python train.py --hidden_size=128 --head_dim=32 --intermediate_size=448 --norm_place="pre" --attn_scale=0.267 --init_std_qkv=0.0447 --beta1=0.9 --weight_decay=0.17 --lr_head=0.00619 --warmup_steps=344 --decay_shape="linear" --max_seq_len=256 --max_steps=4062 --dataset="wikipedia_en"
Each number is 128 + 24 x the weight over its row's rms, rounded and kept within 0 to 255. Layers, rows and columns count from 0. Numbers have three digits each. The size before them is the row's rms in percent of the matrix's.

# up: layer 4 MLP up, 448x128, rms 0.078, rows 369-421, columns 0-127
# down: layer 4 MLP down (transposed), 448x128, rms 0.0565, rows 369-420, columns 0-127
up369 097:064118085121119109096090165105116129155158114148168115125146110119103112129144154115097141112073161127099168129158093119081130129109124101142123096088139125139181134104118140131113130148105094133179146140126127134134109166145116136142199097094116116144107083128168127091098121140095124148136117120148111124128147130166117106101160142127173128147129134138097153160151124130136130118155
down369 103:160098143074119140133139101173108110116101107091133143101109155179143150140116126142155091159131148116143149099142160130114147116158059143106136171139104133086111108142121096116153078136125117123142125160117118182124132138120152162110132144146128167120142152148100128144123123113146084105169137088124148141136115171135157114137119116158085138085138095110150074154112132109140119112121
up370 095:110131153149130120163123142157089119107094130135115106107127096130127149143142140141123157122154113112106165140130152154111163124179088136130145141131158122119095165178136134151133101072084129182136135120134168141124094122112122145164131170120090126138133144122115093183167147172112118165114160099105115136106121147148123118132077115123128141103115130124169109141105169145185121105093
down370 093:113125146124090125145094139111143166121122142138148150129104150122100134171098116129095073140132083115157141124157161188148110166102122155153127126110121123095108064140098120173107124141112115116120129129123141093155129125155144116121122134141155115157130137127129106113165130118140153137136135142125138153136144149095088144095116141109093124187121103140208151123137129133100114072180
up371 090:126152151212110085138112119102120161142140140157118093133109135107154121124143139160168138122123158098158129153146156156123135148133096108126124122125136098079133095150132118108128093125088127132165105118133184129126121180146156152143118073119104149121102136116129133126114102104146140146119116081136113152119111151142123129185147110103172125122109159154131089120095113111179093110101
down371 094:142117123128154111110132127088136142127171143107122153176126113145140170128119139107143138153160135119124158138145105126121131131084110083130070151095108107118095072141082123148109132113087171148106193086101156100115126180157124127105165112102092120144144158142142143125103106086115117156093124145099155145105090146111116125105137165128149101096129143126132127157147143111126128094134
up372 096:106140120104104126084144127179123156151144092132072124112154142118164149122160151125167130148128122127131123165141168106121140091099138131122099169142179131121119125111125141164129137098121145162139103166123129163136133130117077143154139100133128096163109111164138131112166111121088180137119147132087143110160172136141108079135131115113126105115090134165164138133159097099104160135091
down372 105:153105104115119130166114101072104130123140150101108119120163107120132126169158082093120083097101150125127132119135100112139140129186115137083101126139107137166130116145122078169143166100187131109119100112181096132092129107107146124137162120098120131153129146138110127104085156155121098084124156078137141129103121110147138130128133113120127122119173118090160139134087145149124134129138
up373 106:118125108138162083127129080128115111130143099128116125146106138165157152107094159114086135147113159094140136119109157179165115111076118130142115102107104117113127146116118127126111135158067128161143129150137150119166135160130152143134155138153131138094127095117102111124093099170095126157146113161112179132137106105143129145142112105176112121112164153154144130154091097165192140144109
down373 105:077170125105154089084097104103144131149084153111148139135137126158100134090114138168125118165124117089086138159125107153086126147114126111133097080154103169134117107122130126140098128149090135126126163148156150104148122126131112111100119100111180145124110115131127185166138091078130149099107093159079119172115132107095112117142130139116139117117102136099129115126117102105140133156131
up374 097:129131164152153105114126147155117110165121117137136100113137099116136103100133106109074148112137106092083154145140109108158158118139118145116108083134077164096152135120133129113157116086102158201097150137119128125155120103110091136117157061145131142143116160136122078158092168115142100126147118093132134162076150084138102103113107125130136117112135138155141136119120147106110124120109
down374 099:090123164160114103139131150138111120161113131136114111130108117125121169108150159116145126182107134132081093128155141138107130112082167115137138183105099153139135121114114096070125134154139144092185163099128117126125109131133181132132135143122058122144126132105113132141097126140115128125098121126123159141153139174118158192131111133116150136131145165109144111088084138110176119117147
up375 097:140121136149121092115088141149145128122147152091100133134117153117137160173144123128098120125141074130107172136105135154139089151144144136127098105114115104131144117161169137099125141119130106144115071137138085162148128154122136138118120127148120111118096158133142110097100152118153146122154158143104138169163130139102158166078109149147155140081154098091125123158130132180108103198099
down375 096:042162118133138103107119113113144165117139118095120137156124125125150160099113160085142115132147077100139146141149149161133136128137140114100114134132143152153093173099142169124113142140081083107121120106116139149124124123110113104155099129104136107118150092077153136188108129083111119135108090147157147122118103121124135097116102125120101085115162097113150100127106160149099160132126
up376 104:127161166146121162093111153118154116123088148113109171141123100135141119136154136121101159112131094154129120147156134096121097161093087081127112141156138112114114162093104124119106104127152144176141138117094119157085123149056092136164144134118131129151154138081075167134125115128152135088141120133128113135121127157148117149135117193134142155132087093148116144123109103131108111148152
down376 101:093120076144143110109149132118131124119113124126107155131181137105125157105118129150135125157184130113130153114085105103136141099105146136122094092143119141156137114088128137087150128150137149128139090141152144084130103203096160093114113131120170158131124125147156122133135129146086134105092128153083137061144107152113108134138101141137173075109150127116108157134116137117138108160106
up377 089:142123129182158118128123182184104159127093133167117102149123088129137116142149169103140121130148108162138117099104115130102151073152096133101114122105084126127149112174117113137137112107127146184151178154154170131120145155138112132117170100165136136106112115120138125140075135132129098126127152121114125129125104128122125132146123153113082147112129108121064110136125101123146101189133
down377 094:097149140101102081147126143117160134110147109128129144117076117129136144068117132096127102106140107157069116123132157122156134153134143100144091101137146118119098099091097109098057141128123126130126115121102100141093144108138098138122092148108106117150151165110160100113126102145147155092110100105142097153089164113142116124105126110090154133102102147104185126116158125107100142114099
up378 106:095101129177122126156154132131138137127093120091176163155164097121144126130133153136106119130108113122121191159115139085137145144093112131121096156118108126143087118155100120145103101133078090136120147113126120127122079102137106132158130117086117116173107172159105133127139182120102108092132133125123089131152117090149141098147084143093097151099152158152123120118159135143168129112121
down378 105:165144128129115137121139148141101111096134105124108155136101094110113171169097122115132160127128119106164099114165114098153105153176123140092113082088118141121143176145118136147144160118143131101140115099156119128153171132136205155079109136114124148101086100111158133094124118104150164140125125135112136113113123103118135120114166067109143140122152152131093133159094168105098130136130
up379 093:123120094158129103128145133114134161129120111074192146180164116151126124161121126141096093152105106158097152161079131143142083158090140120115118111134154109127080116121139134126131130162136118137127142127136133157166109181136178115155112124132114122143098104142110110148089131150123158118154131178123153090104148164115153096154089141109139140080110125127079124138120099155136135134134
down379 092:157089186109136111116163114098140126150151123129078152141095137122128146103130132136145121143146127109113121124117164086113177098159119117125184118148117139175115151111108110130135143099133112128156159106119157093127137133119142130095097128154086129126125134172084155174139142056114156123164054129122144165145147098140138106160155100134131128150147130137139108108117136156115127112149
up380 095:101123107105105103093113121120104152156152133150123111119130132083115160137160133094173143148121083126104107138110128085134144156128114092131146152149122107135144155152113138093137148097150125146132151082129106150081084087159096144148145109096093127132123124126122103122127095103148093143131163097098130186121118126162120143142107147096077086144173162108136115124087112102107109121158
down380 096:160146175119125113168142122111091119113110119153098197133074142097130123095147109091112111134134147115125120118082145108120120066155109146143108156106128144143136113141101164149143128139122074122107147115169119163121139117123143104118118078120123113126117155093163135131132136140073170164119084119154124127118133158142164116149146122143126138136117154128093165122155112148168156161161
up381 099:145119121124085162095129123109095146153124107171109086116190110126142094128097147156131159109123128124133115142170145132104085164156111126177193133117155108163123136120116141145124107156070147123125147111122152144155095146098090136157108113133123136121140125119146094117105110156087103126119135108129147111068139107185117126140145150136133112146154117108172137125094143104148097112103
down381 096:121120089098100130126146171169125134110146126111139142115140101121087102094129160138126139082133084141140100166128154139166120138171094137133158145105093119132111159150140088068093126127126098115109155118151117140139133173111098128158123143137119136128129170162120105128128113118110175102087113104137123115109135139140103120106134091136155105140117162102121128145106131147049141096073
up382 105:153131091169125152109098131110142092137110148131115136161109123151142163126091109114116136121112101141129127131113092133135094128177130095126201124113063132113170119150148099111176155104125158125104123138128101140137108138122115136114106180124140104140108140166110139125129125096136136106157098124108133124111128136107147166108176106099092151129137111131062138160133086098151101171154
down382 104:125124096155123135153157113131138124169149111184137136136140091124132129142119147094111125139120157120160120123158152096172090106134108129135127152117098164130134146138133141166108118105099165128154133105140089114112187106159117095116152136154163134140182165105093114141103157152082145059098130171149129112109131120110157159136167127138121159175168140107122126110125127092105131137123
up383 113:136152135108153123122147126132126095099094093135194110131140127158128126087182110146129118099142161108136160112150127101101106109124137104177120108123121100111130113123134161135162149101162151123172139097118113156177114133102099116120108156104147153123115119139143161159068106121120145123138142148116076134114130108105151127133092120142142104161090142141055167146128155169139126119105
down383 109:147084110099154119138177141117175179196122152087117135143128111140137088159104102140099130132141119141127143125140085089152142144123095103133112133132089165133113104108099131116127104154154106146139099155165119120097129118110121124111109136121145090102111113124175129140117151107147095116059084145126129112107109118080074113112115122119117148132169102127111125098140145107110148161132
up384 108:120153163129135146126142163113154097140104128129113193149120101124151139141084099092158097108127112136185100104142137140150157154093159088111145136123141107136121166122155114113107113133114156126168151116108109132137124143078118131124088122136140090094161133116136138124104154084124158137111113115131106154149167122123120188131130118194109152090096114116081096130133152128150118155100
down384 105:135147174117103150086157128157103135124116114098109125088174159150083141071165152123143153117133085151100124152095138112162145148133105096106119137089194122133137098104114142113144102126088140093140142133122095134133129131137154101180111088132171111130115147091131113104140122113139092148143171128140116108148156139144096102159166117104163132147111110134142104128117127104141103105151
up385 116:102149142193111168126143117119136102102114117097137118125111096143122157172078155141150161137156151149124188128142111172150113140108114134151144155167091141137125097124176107140143090144126104149129125101096131148139139167132098125137111121140120162100098111134060121144125102135116128165122109153129148126112131114122119141101128092144095176141116169159103133171110139122142118173102
down385 110:106139135165135143176150139123140090098139122128102157137098135155123138114087130127161115162113149117153134171124160122123144128119143122144136193136137124096143083093117139120141105160106141129110125152076113121129109137129091128117155122152152116133132113106121182163175119114096113143082101135168176114142102143118121140145135162127119135083091186116165164141125126148125155190125
up386 095:132126088137144153127127147127137109122115121177109129158110150161158130107133178105081067138098099160125174128149120147086101132159161079130135176117068106140163165168136153087157128105174133135127151129148135117119099095135147125095160117130125126139117152143115112130078137103066133156140153132130094133108100146120138119131145136122113127153125120118126097155159099134125150118116
down386 093:112157091152170148091148114110103104137128085131130133120119146081121175127135145138118158114137151151112135121141157118152140106094108153100119135104104093108135146107102141141186114107086167098095132155110119106184133133119143120113120176139118093141110132140116115129075129159104161092150124177114141121128154135117155147092142128090092151139136109104132116103152187130096123162105
up387 103:145131144213117119179150136138123135143149152165120104120123121134118155160154159147109141119161111134126138176145102118094134150138130132105131152129116100127149119158131122145138102118099116145125124129159164120123105110150105130087134132144156139153094109124130180181147138161125072172087142141108164090180133162103123110131107110113156058119146125117135147169138102130134130131116
down387 103:126131117171107147109115127160141157165101102063127149122164122094140087112165113128104112127140084111149130164145070151127153197081132126111123139143138140150120185139152115128103086164119097138140121133171124130115112120098101132152102128154161099151115153151144139120104139146106160185131113147135142127108087146135106149156146135115149121104134128130130164103130156122087107126134
up388 084:125148123118093147088071124143104139165118124142158138103135091106164091134097112142098115129132110100105104159187141091149151133164125120146167167106161146134093162132166157140105117108094095087140108130112118137119115111137165134130152123137097156130121158106167109111146072116141121137099136110122145131118159106180144099120172141147109140157127088151120154116150113093146118148133
down388 089:118160152088141143091105104135125103170111092140116107119138153118155082110133100151134158163160148111138127117097174118133191154131108108133153160064131124118150108134152145146141121135095078109098141137144132108119145144125081165163116130153169179141133181132122138099146148129132145114129138114091117119119149123118153134099145130149117106120089126170102166136138090111088123126114
up389 102:166115116110153100115151118112126135117117144154115140168098090154107138148135154136145118128087125149176130121147140137150111103163130149113145114133138143158170121131173124162126146149140125076148119094118152135144111147100128134096129166093142175152132112129096161096177081142101133137123112105119175131158142180091111118144119124120082176103088100135129103122115133184142145107098
down389 101:148172185183143154182142138158109149100102159081110104135125107131135140124117119179110104123103158145103106124100153159092144119175123129107129148123147124144128166191100125111128128103147186145129132138129140139108111121099127111160143117137130101125123116108129136161132155154053143128077120144126125164114100128111149121161132136142113120123109105137133145081108112102161134135144
up390 111:153127130184127083130162101120158098114143143148105136124110108137070195135092159160178128113098151112118158147141121152109102125116155111108099141130134106103133171137109110119124124131096116129131143134111139110179111104103097170115092146152087100102066105164142105133117117119086114125122102124098117127142128124104140112170145127135119175149131151125107123104152128105093106158130
down390 106:101131110133116113171117139132091108171164153138134154119105089133125133108100119142137152132127147118148166080092124143109119107134144147135112147153129140149150110127140141102149097132104106133118168084103062105081107082132100129136106076106112115099161195121127132108116133168122115094117106172128112145079115104149161114170121101130136114117138150120147149113112099088122109151106
up391 087:113095166118132121166118101135114133160155105106090112147140098113203156161115098103106090141108078132140128093092112125105131111164151118112148154156135124151134148135109110142204161108115135108149100132161122145123123136129079119117145144119092167153127138110099113157136104151138139102146190160131128138132158145176112106131159110110132099117114139118146116147119113125130151130080
down391 089:158141119179138193098102120109131118118113151120152162116151168121116098089112157136136141101121156133114112141102173107106122113108182168125107084096113142148162098145140108097123116138156107118155108110127133109110104128139113148120061090145130138106133097132140111124159129125120136169155106124133149106144089077103179183146104118140163094143129117135108098121103111138126141139125
up392 092:136133098159140131129158135144123134169157113137164156122141137101084080115145099141146141156134139112182120120096125170131146136123191122121085118183144116134093104122137146128114101165098116143146146092126180141119137178139144166143099124130108136124101145152140098097135112168098119114161081114132159149147094108141126132175104120103117142115144093131120075131126137121163153152140
down392 092:128126190132118108133129138105156119129092115108097177120096137154115164136156149167107116140105112094078144122110158099111102130128092132141144122122104129158063103152137096105121180078092112085139118110111131109100133100133098141120105119117143130145109130169152112152126122124137155130136126115104102134138133212137123113140143124144090131126101124124091157095156131171103157137118
up393 095:110124166151121123132144085166104132151142093182123101141136137116131093177083122156101113117109144126133091129155142123083103151145107118113164155067139112143133140096105133155140102109096110077150122127109132095118132120124096153109144104139113169145090173138151130113152106103122122106122138099139084099123138118118148098140174091136136131130090170073098118093146119109132121140128
down393 098:080133125120158126071137126157148150117130118143129089105102121122115100095130137172128117080144120113099133173145105142101139097142129129144155118081123144130132098149091148067119138151129088093147132088094133136151173122103171146103112110145130133132163170115113128121127125079111154080143129134139107084132140178136104138126123120107083152097096175132116125129097134152135120122150
up394 100:095116081125112161152148111139152145105134094145106152083165105103118134146102165132109087147133146174099174118102102141141159087120096133102165131128154116118103132114140163125121139086142133154122096141161165150100116116154119128121178118156108124125093145092139100130086113123139123140132154122091123164103140173150112134138090138147170150091136102080100125147104147121118120091135
down394 098:128135097147101134127145121081135082121125132115126110101081103098150145192100162146114105121103110170125125133121135110162151157166118135137110097099140109130115103093108132145113131158137098172157103133075101116161096127123128109150128145162130107135124093118107106138170165153135117128090156156136086143176148115148132141124125082073146135122125151139142122080153118133085129097125
up395 102:142128116169079143190131139095143162140108126164116102096153082116103080118122130110141128139118102143160144133147105156141145093109133128095138145133162145132156144091150126148103115106123122129106116173106121107144124077135137173108103140160106146098153148133112157157155082121149147150135091134128147155133123130122134097144082125146148134086106107124097151089086128114150080113169
down395 110:111155077116117141138127158137120160134084120169111162094159143084109152156098173127161140147093127109095152115121140151114097131101152108128165132159136177107154138107131126122128130148101159130106163144161137109129141126137118134113146142133071144120092187117135147124114118162093117147096092168143114140128158121114144123124165112124186111090138179112137177107140139132136125117145
up396 094:173178095156134110126136104150161097139117151113123106124115160150127151125121114158122127140147138101166147106115089094135089162121104155131127104110126138127153092124099118141125117171127116122118136124144142115136170143166112132064174141081174156102156144136141161127091123160142088162107108166098120124124124113137133110134093090115092101104191142103174143131110136120113114148136
down396 102:109112128093118157108144122096116150125113137087169100134158119137120130100061077123151130116116146128092121126111158157116129133117129142114148110104078149131129113118060146095159151095101108135089088141145135150174125109102115125110126130111102147148126125166149173142160157127072135138120099130119147120142096137197141135150107140087116163127109143159152126131106125116148164150120
up397 108:096113083114121110136097168125104107134109138142106105084147119088118117096139106173145165112142104115098128093131169159139133123109131074124097109118125151167141163153137123067131143145129127146125138123116090118157126173118090126151139131112127171127158156118120152147156153118120121131110114125129179140111179109130138141140163124111086177075128115163159154154151123144162100115124
down397 105:133161096131086119104145138149142145182132108153120169114150117135134109112151127166127113109131151105153116174200088101156138144159124128164172084112122097106153141137179106153114155105149118136091117139087123167081096123121120137126107136135140141113132115121140134170124135124151098140155136098085119112116079159139129081118138156126099096145136119097133090141130092153118114136137
up398 090:112122165123171142115136120132113120133116160084119165174084102127155154147096141153117158153146134095153143113137179126160141123083126162130137141152156156133141115142080088125141114128066101154124154122159129144150130169108130193129142152149146156120128113137136076123131141131128119130142144181123136146164175141131101152158161133086130170104108140149141125118108115154123145156119
down398 096:174093144128129092113129111153131112107135122144111170196152078140151141118110144148164135092109150142137144125123143120140148163124139162108118117143133209134132101094121158142152106158087138100122123094146146099126139118146134142094116093127124160143138155131106154110118140178147156109145172111164097125147140106120146116095127124083125107066119155158108120124142135110144162109108
up399 112:103136135128154126152116095137144144136118108083188113140135104089110137084106098177133142112178110132114122155173086092131115124140133158131162144073103090103125067161161086098106088163142141127126125112095130138136115100136108142122112164152109113133143149111155133136093141089136139158127159156116102116141109091135139128137099142113138111141086134106111114146150128174112119130153
down399 110:116118098167111094130162123109151105129152157156111091144189157150099119152141118065152133114148121123136114113150120125136128145089118112116094182196118146172112139125103122098144170111156109136151153170173132165119135110083112145145128106125137108184099107126109106128105117164132161075120135120168129149133110151130126123128114126138150155152160122122154111115136144097130129138112
up400 094:080112134153129131110085098139105141123153162161119141172139092092138106148137142166112107122137089109109106111136125108113125126139123168138117143121166115131125157182151095145153147094090139128158141115130169123095165156153108127119158120121114102153137143116142102127152138141095119139109201124135162175111128147109147121141165134106112158114097103106116122177083147128142176106163
down400 096:111101102143098104133105104099137123116139094147129153101135162111131128119118118124109114136130141110143106121084123137149103104099179167137119132154064119120177151114166104087139156138133185115131169135135074137108125131129136116140112154087147091098091130114139160104128085122150134184140112147079101101143129129100174178091116115144117141103121110128148128112109167133145108123123
up401 097:132141102066136147155131160147091158115150093139098185114110106120075116130079099131180122123093132182131140169145124105132125148169161131143141111100108128133096105126155108147107100143124105133138130110099188135112097117091117097106107124124128142106147111095115083113148106126115105118128113114125129113143089117115131141160165088131156094152147140130113157137151098134109138161150
down401 100:104138134111141135121119139155116115166122089171137102142128108158140152159133169118104153165142133144157112131171136132127129145140110110134135148125112182193143079103168117111194111095154098137126153108121079130135173089141127150102132142148125112106130114163131106149080146145114122139149110110139131132145143164118111131131102106128103110091140152159098161124130114138132085143062
up402 099:120119130152156122142146160086093143135106117133120132118131135134140140154166071076154150114122099126156155096134174131136109172127153088126126139130149128154118141111108107115129089109133129114157183084104118133122132104140144151153112144099101169106143126191164108080135152116125131134107149160096160153113185142147113127132133144103128147123139068160097143122123145142121102166157
down402 097:174114133132106085135147112107131093123127143124110138087088074100144115135132157147160134094133119140141141156140126105160129130096136131111153151105092110070129133101170148178104115137124099106113069143146102132142131138171125149125149079114138096104133158099125095123130143110138102128063119168119102143131156159147131098121137109161137124141107154131102147142166072110105118119114
up403 111:133160145103142121110125137170139152146081121123166116150115087096114090174114141115122111112137110182125156103082079123127109117142125109135173116136081149148142146153182111096152149099165144122165113138161149133132142122159156146135090135150106135118120130130118159138114087105142128132133121182129144128153146152143150121114130173111107089172109164098101123160143169116146104107118
down403 107:116134121131123156126182143116122089139213101108156138104088124161129118136125106152148159109088150082153116140140106125111124102140141152168127086149170139139102108074104138126119109124174143134094098080137129126146122128124090146146121138125165095142123112107106109108086088149141112165098114079140121134119157114125146114123104126153160142115117153131081115140114142085124139139114
up404 103:118096132086153122117115120124154149104121172072071128164127175164128163170145148144109136133094135144149146108108109127148091142092165125120085087113135104076169137148145121166133128114135114142136125119096130131125161169139186144170109112144145097078133109121125144163131151143139123165120128134104139141124131153102125137173114117107117167135153118099128155148144107154142141105150
down404 105:126150119159110126099105139136114142143148153154132116074086087131137070103109098156127144112133120116123159139133096136092133107153135186130150140115111130147129154154177117071118142143114176121112125121147146126137114140119103130155135138111117125113144114133088134122107163075117106136097105157120184145126134158124108115153145134152098111116095103167129155098109092150049113127124
up405 102:118129117159116156118123152136100118137142121114128127134135140162148116133112119118094126174115167132127145101123123128151143076150167111160152125152127128115130091124147132107141095120132166113153166156107186139126110110158098142140176135130131125121171130126100125154164112099114157124145137107157133177147098107083157159174141184185150160091100123173077142120142113125161133141150
down405 102:145123121116170095088124145143123116127130102122101154075134098123105147146093139147109131133132065127117110144122124176096113085109149117133134170144133126185139135100138146116152126137057120125159128141135123106080127087158155108117122126120106141129096144137127113142152099119056095137099107155121130127110151138088138167109101157094114115108108144150112169105161102104124103109136
up406 103:168110138127107181133103149136122126145129116175127134058142173109113065089116148154144191087113125091120151119134135162140137110100128132117126101097163105131122101149143109098134120121117161161142152120147153142173106141104112123110138133159124119123136109125148146127138112133098123123133117168136121087110115126150134110115196144141142102131126116142182119127105118110123059103136
down406 102:118134149124126087097127130134131099099093160119121147132131098153108162119170061136111155117120102124083115148098143120094144146150145093157154076131141099117127130116119097144128168172076124127116165138140164106111154100110140107090100090107113117115125104124119126105138167079111151126143124133143143173129140139112140102159138136111139142121091163126125108119100103158135185074130
up407 102:149139129099123136126170143118129138109125106137134137154125121128119135099103099150180114132110135103127076138171145124109146141176132122107157145140149124157098118135110134157116078110060113122108138169137159121090119131093161129128146117151124167083124135101126115112173096137150130092122141158096144160178152143177145112128174121174151170106129134148159107118125112104162155103150
down407 100:116148159134186149054133139158131147162123105113103103127092128105127165155167092140133110124137144114131123122156112125097160133165176098123126118124117147149148104115123116135144095136137138115122139148110102114108098143133104162128136144096141137104161169138135127095138127128116155109076137153136146163142132105122124123131171103091132098106115140139195190158109119115168178110116
up408 101:154127114125076147138125110109152119098149106134148133119144161128106115109101164149167115136102171099103119126118148143144131100091109154150121120101156121147109095124103152146127140126155120121149123124153127128135097103148103152085140136128093092105102112119174127145098134147158078146161128114137085067101160118193119130083135068148132095131121119126161107134139087132088105154113
down408 096:153122172161157085122155125136146128141125153124107156118149109168151111158165128102151153134123134123116133113105156135128113163104176100113103093100094165115129136140181128161124082113144151124156138180120137106132130158119154106133169105098144136125124122062107094111173113146110111123131126137142129150139138115095137143125101163107096150067114145190120149146098133112126136130095
up409 103:175174144134098156109103159109130118143113168157104144125107148150133084111089098165110149123150101108083124129147105178129152117113147104104160143139091144134156129127083108120161129130145152121147104124100148062168151158123141125121106134114127132115154108094150150137105140109149163130107087186109115131119122176121115147126112136129132165127158150111107160133133115159087114160154
down409 100:134122138155113104145109190105114135120130114108106132141121119096153130120142072166127153123105132094123124130151094128122108120164200113103127083173100159158132124104146178154130123116129155098169098131099136155142136145107169112175115118148106153079132099148129117108132129151153128088190135134085126124130109134110157120125111139130120116109149144155134149143120134171136124187135
up410 085:114137152089161142173109118128111116146161122117129144165100101113142120154114105124122111107093142178090123095120103126122165127153115153097116155124162144159099103121169128129141142087174150105137125126142163124074124106135130158157136126125100137122097154071127111094124087100108099124116114091149116142131086112145138141133142128136150158127132097194131100096114113136162109082091
down410 088:103129122139112129134109179133090116151140111162113130105138154116127107143141178150130138108095161101143144153110125124119143090127143098139139112129141116130160070133140113086109126123109095107078097137134136114113142142163125122103110140182135128133106140118076122142120095123124155173154130165136120199082158151136154137145133115109150167150155139064157119140130132143075113161144
up411 094:197135092167075170134152141106152130123174102078147140136116103130134157132094128116137138099154144102122158146127119125125123138135118091114161131124132122123133114127132114127150147146099130143152146126095180111141107114114120129149148112134121146095102112166112095124150107135123113108116081139139072096141121120129148154097116136177143162134142146097102095150123081136138065146188
down411 095:095083105135111143149154112137125123135168138108141127141140139172135135155164106097145135135094143119134148113132104147117133093100123169197133136104109144150143138114130095098102096140139117133140115152087072129084138100096073110159108147108141130121153142107148166136177157130122100100169167070136112112093155118144133166172096126124110125093121139123164104117118123126125117126122
up412 094:159129138152113130139149128094139125165133090120106157119127105110121089143126106126144146153080140118122120135160131077109138165169136119135150151078145107155099143134157134120153089109130137143128138115116093141157121117138113177099171119132153147089129128126115136084127111063121160116154089188125116088085131127137122132105124138170146144166195162160132093132125137124102127143135
down412 097:113127095117164099086135147170162143137123151154133087115113139061119126162134090091120176113167098158140113159168154115124118112092125144106084165104119106138124106131122097127117098158138154172163104137101114109130141138117134140143112074083104112153128129157147099156137152107167159128129101096089145099113159126148155124155094125102138143121149143138105117129121115144129128093110
up413 089:140158092127126126092154126145142149158116138098142152126147166125130137133142147120128127178093139144141129146104159137078073107112138144122129124126140078122124127090081121098082112100149097160118112153124101140140129160152151151179111183120121151125098101150091107078136096110121101138158089130121100109103102140106133128106122148154170122148143132150104157107115152103150072107137
down413 092:106128154132118159064107125111112082194115110118141133080098152169158155124168173095123140141146155134152120135093111096105118125157129093145172067114082133116126128159148111158114131097124128142148143155096127132137132111083183149178105109145113147117135105125148107123112133083148127104132138108098122146142108150096143120126113143114102146104098143107132124137139101141136111101137
up414 099:153137106140096134104114148110131109152128099111115121139147118121137075139135098124159125138090139121133120126146120111144211134166112173146093145100144097146119118160190112139123137077125115105118164115152104125123159137139087121119139097142154108147142129116116114145126141135145114150113144155129113144121130100118098139148128140111125113076146195143143107165155085153122092151201
down414 102:147138126169173161148171132118129148112166130151084106110115165127119153122105120084101127149138101104119132174161142148086127139123128170093197126135100124131124123121144111122133156092139112147128105152102099062111117118135124137113125164161142175139151117162100157149124098114119091125105111169120152111122157129116163129149177161115130133142127113157103113112135125139176151102105
up415 082:115135174075137148088102134131122123154100128122128108120182134114177075139137098117120105116162098163152103109099143161114087111087080170102122124152113142158133151146127120154171096131115125128102158124115128083085144101150100124097102125156163126170138132138169158142112145102162135145142125084115124104115145150112130122140158114108117110101170142154133154121124123114130091137121
down415 089:105135135161123149096147111179109166097139147107135121084168131082099106151125123093137135106159138113126142090118145158143111098124123139086112170137118082139166137153119151153117151073088107134112137141152145107117130082117134102130107134134107154117134163091107069100123147157132121092154134147148110143126132111134115120171107154112187115099164126097133144135128090132132168116120
up416 101:159147115171144151153137145118167153124152108167111136153155128106115089139115131171165190112156132132139124152124138136103132139123109105093172127103093114134131077137160137142147104162153154125141144114137154128179115127124081113085127195159107131116143110116117106187100080118161138142106097120111094105116104141148133130100134096125136100116148127121131122149121131100100091144101
down416 100:140179112151148127104133069144110093125098150118109151112127135158148105104168108130104104157124119132135107139095172126120145145107186113137146117167154132135159126093094117094181123154129156096161107092144123118140101114124091145116120125094137138121136126157137094110126102119107118071095134139135130102122164094113172137138175066150105096136125129144121113141165103113115150131110
up417 109:124142108112115151118119160144115086123089132118155112149110157130119147096163110196088099124159118092165106150158105151118087074170134109126139130126147104132116153135128159112125132119148146140125097165155158089130120120176137133123099112149116124141112167179100132118143106159136179120136145103125146130121113108134142162102111165152088104147099078108122137129096155110101156122092
down417 104:129108109132178120120118090104116159145132108140081157140154138131100147117116128102129134167155090083140126152175125139157114126100124063148194128108124142103166111107141112098132099133107145148110134149129104108145131166108141141123175097161125124117146110120104123105102152130150130173116093149143139113144160170139125141154125141088113176137126189175155147137131114146127116134158
up418 101:142157147176114113105084140155159105139135111126111140119134137143131133153120153104123140122125121136159101144130105092140107130131136111084136151150132184115170122162145125116155119089112139121160129175090152086152108136134164113179126127108103179126103142144111112115160156106114121131089151187119090147165129144092107092127155156110118205133117118141113144131150100134132114163142
down418 107:134104135104104104126132137124137134176115086162121134089111109184123142139132107121158142077121153175131125134100149137130140161120124132178096095133151159085111120157128144161102110139115119108167153128130099117124150165157177130151140110139145083131155077143168168137139139143142133089140128112115126096115145125114125115140117111114083144179096155109188116127155140156121147113093
up419 093:146162167128104193090110157084125101115077153147125119116143137138166092146134132180101126111136142109122128141145109100125128178160121135127068082153112174142158107120157140139170159118161105142093145128137130137118147127113150165145162119091106126139126092142142134101165153099122122168126101118112169142134142159103134150148126128092144130108135117110152141114150159157122096138105
down419 096:085162129159113110162090139124138141109129143160112131130143155150107123112139085153154096108147061132143112181093114123133137115135115120120063148136096151133169141126131090150105126109104114115155100108146127131157171083140142131165128149161148101087142134125102131185118182118158134121133148102147143129162114085112140112151115114157132110114107132132130159083124163136109099118140
up420 094:092124161150121132085158132097162135109134129130091106171097067168173097139116169117135138120122152118128102164124125141116138093091155127143156113124086110156092175136150113149119146112137088104139115123116164152118096079166130184146139114111087113122113111114114126118129136137131124138130162092119141189104140114132122099112146130171126133129144078157106104121124131100128155106119
down420 099:145099181144113112148140110133127052109071139102116137144090143135152109103134156147152138118104103096135102129089125123137166109150162141136125104086102111103157104150119147168133174111165098120100128143102163083140091116160119155153159108114106126120135106143157087145141133138162092156161136183118118110104157130130107149114115105139093147149110127122145110141100141113124116131110
up421 099:122137150152101099152122126145147138126113100148098136136150128093137169170141130117130127140092117111086116126115103082080120141106126112111160090120121159143139113157165140155134181088166092145144179114123095146131133139149141132106151097110134122127101141140120146100094075119134092114123107104114120145121138094115141069143178124176127139100112152113155150154136088116144137127188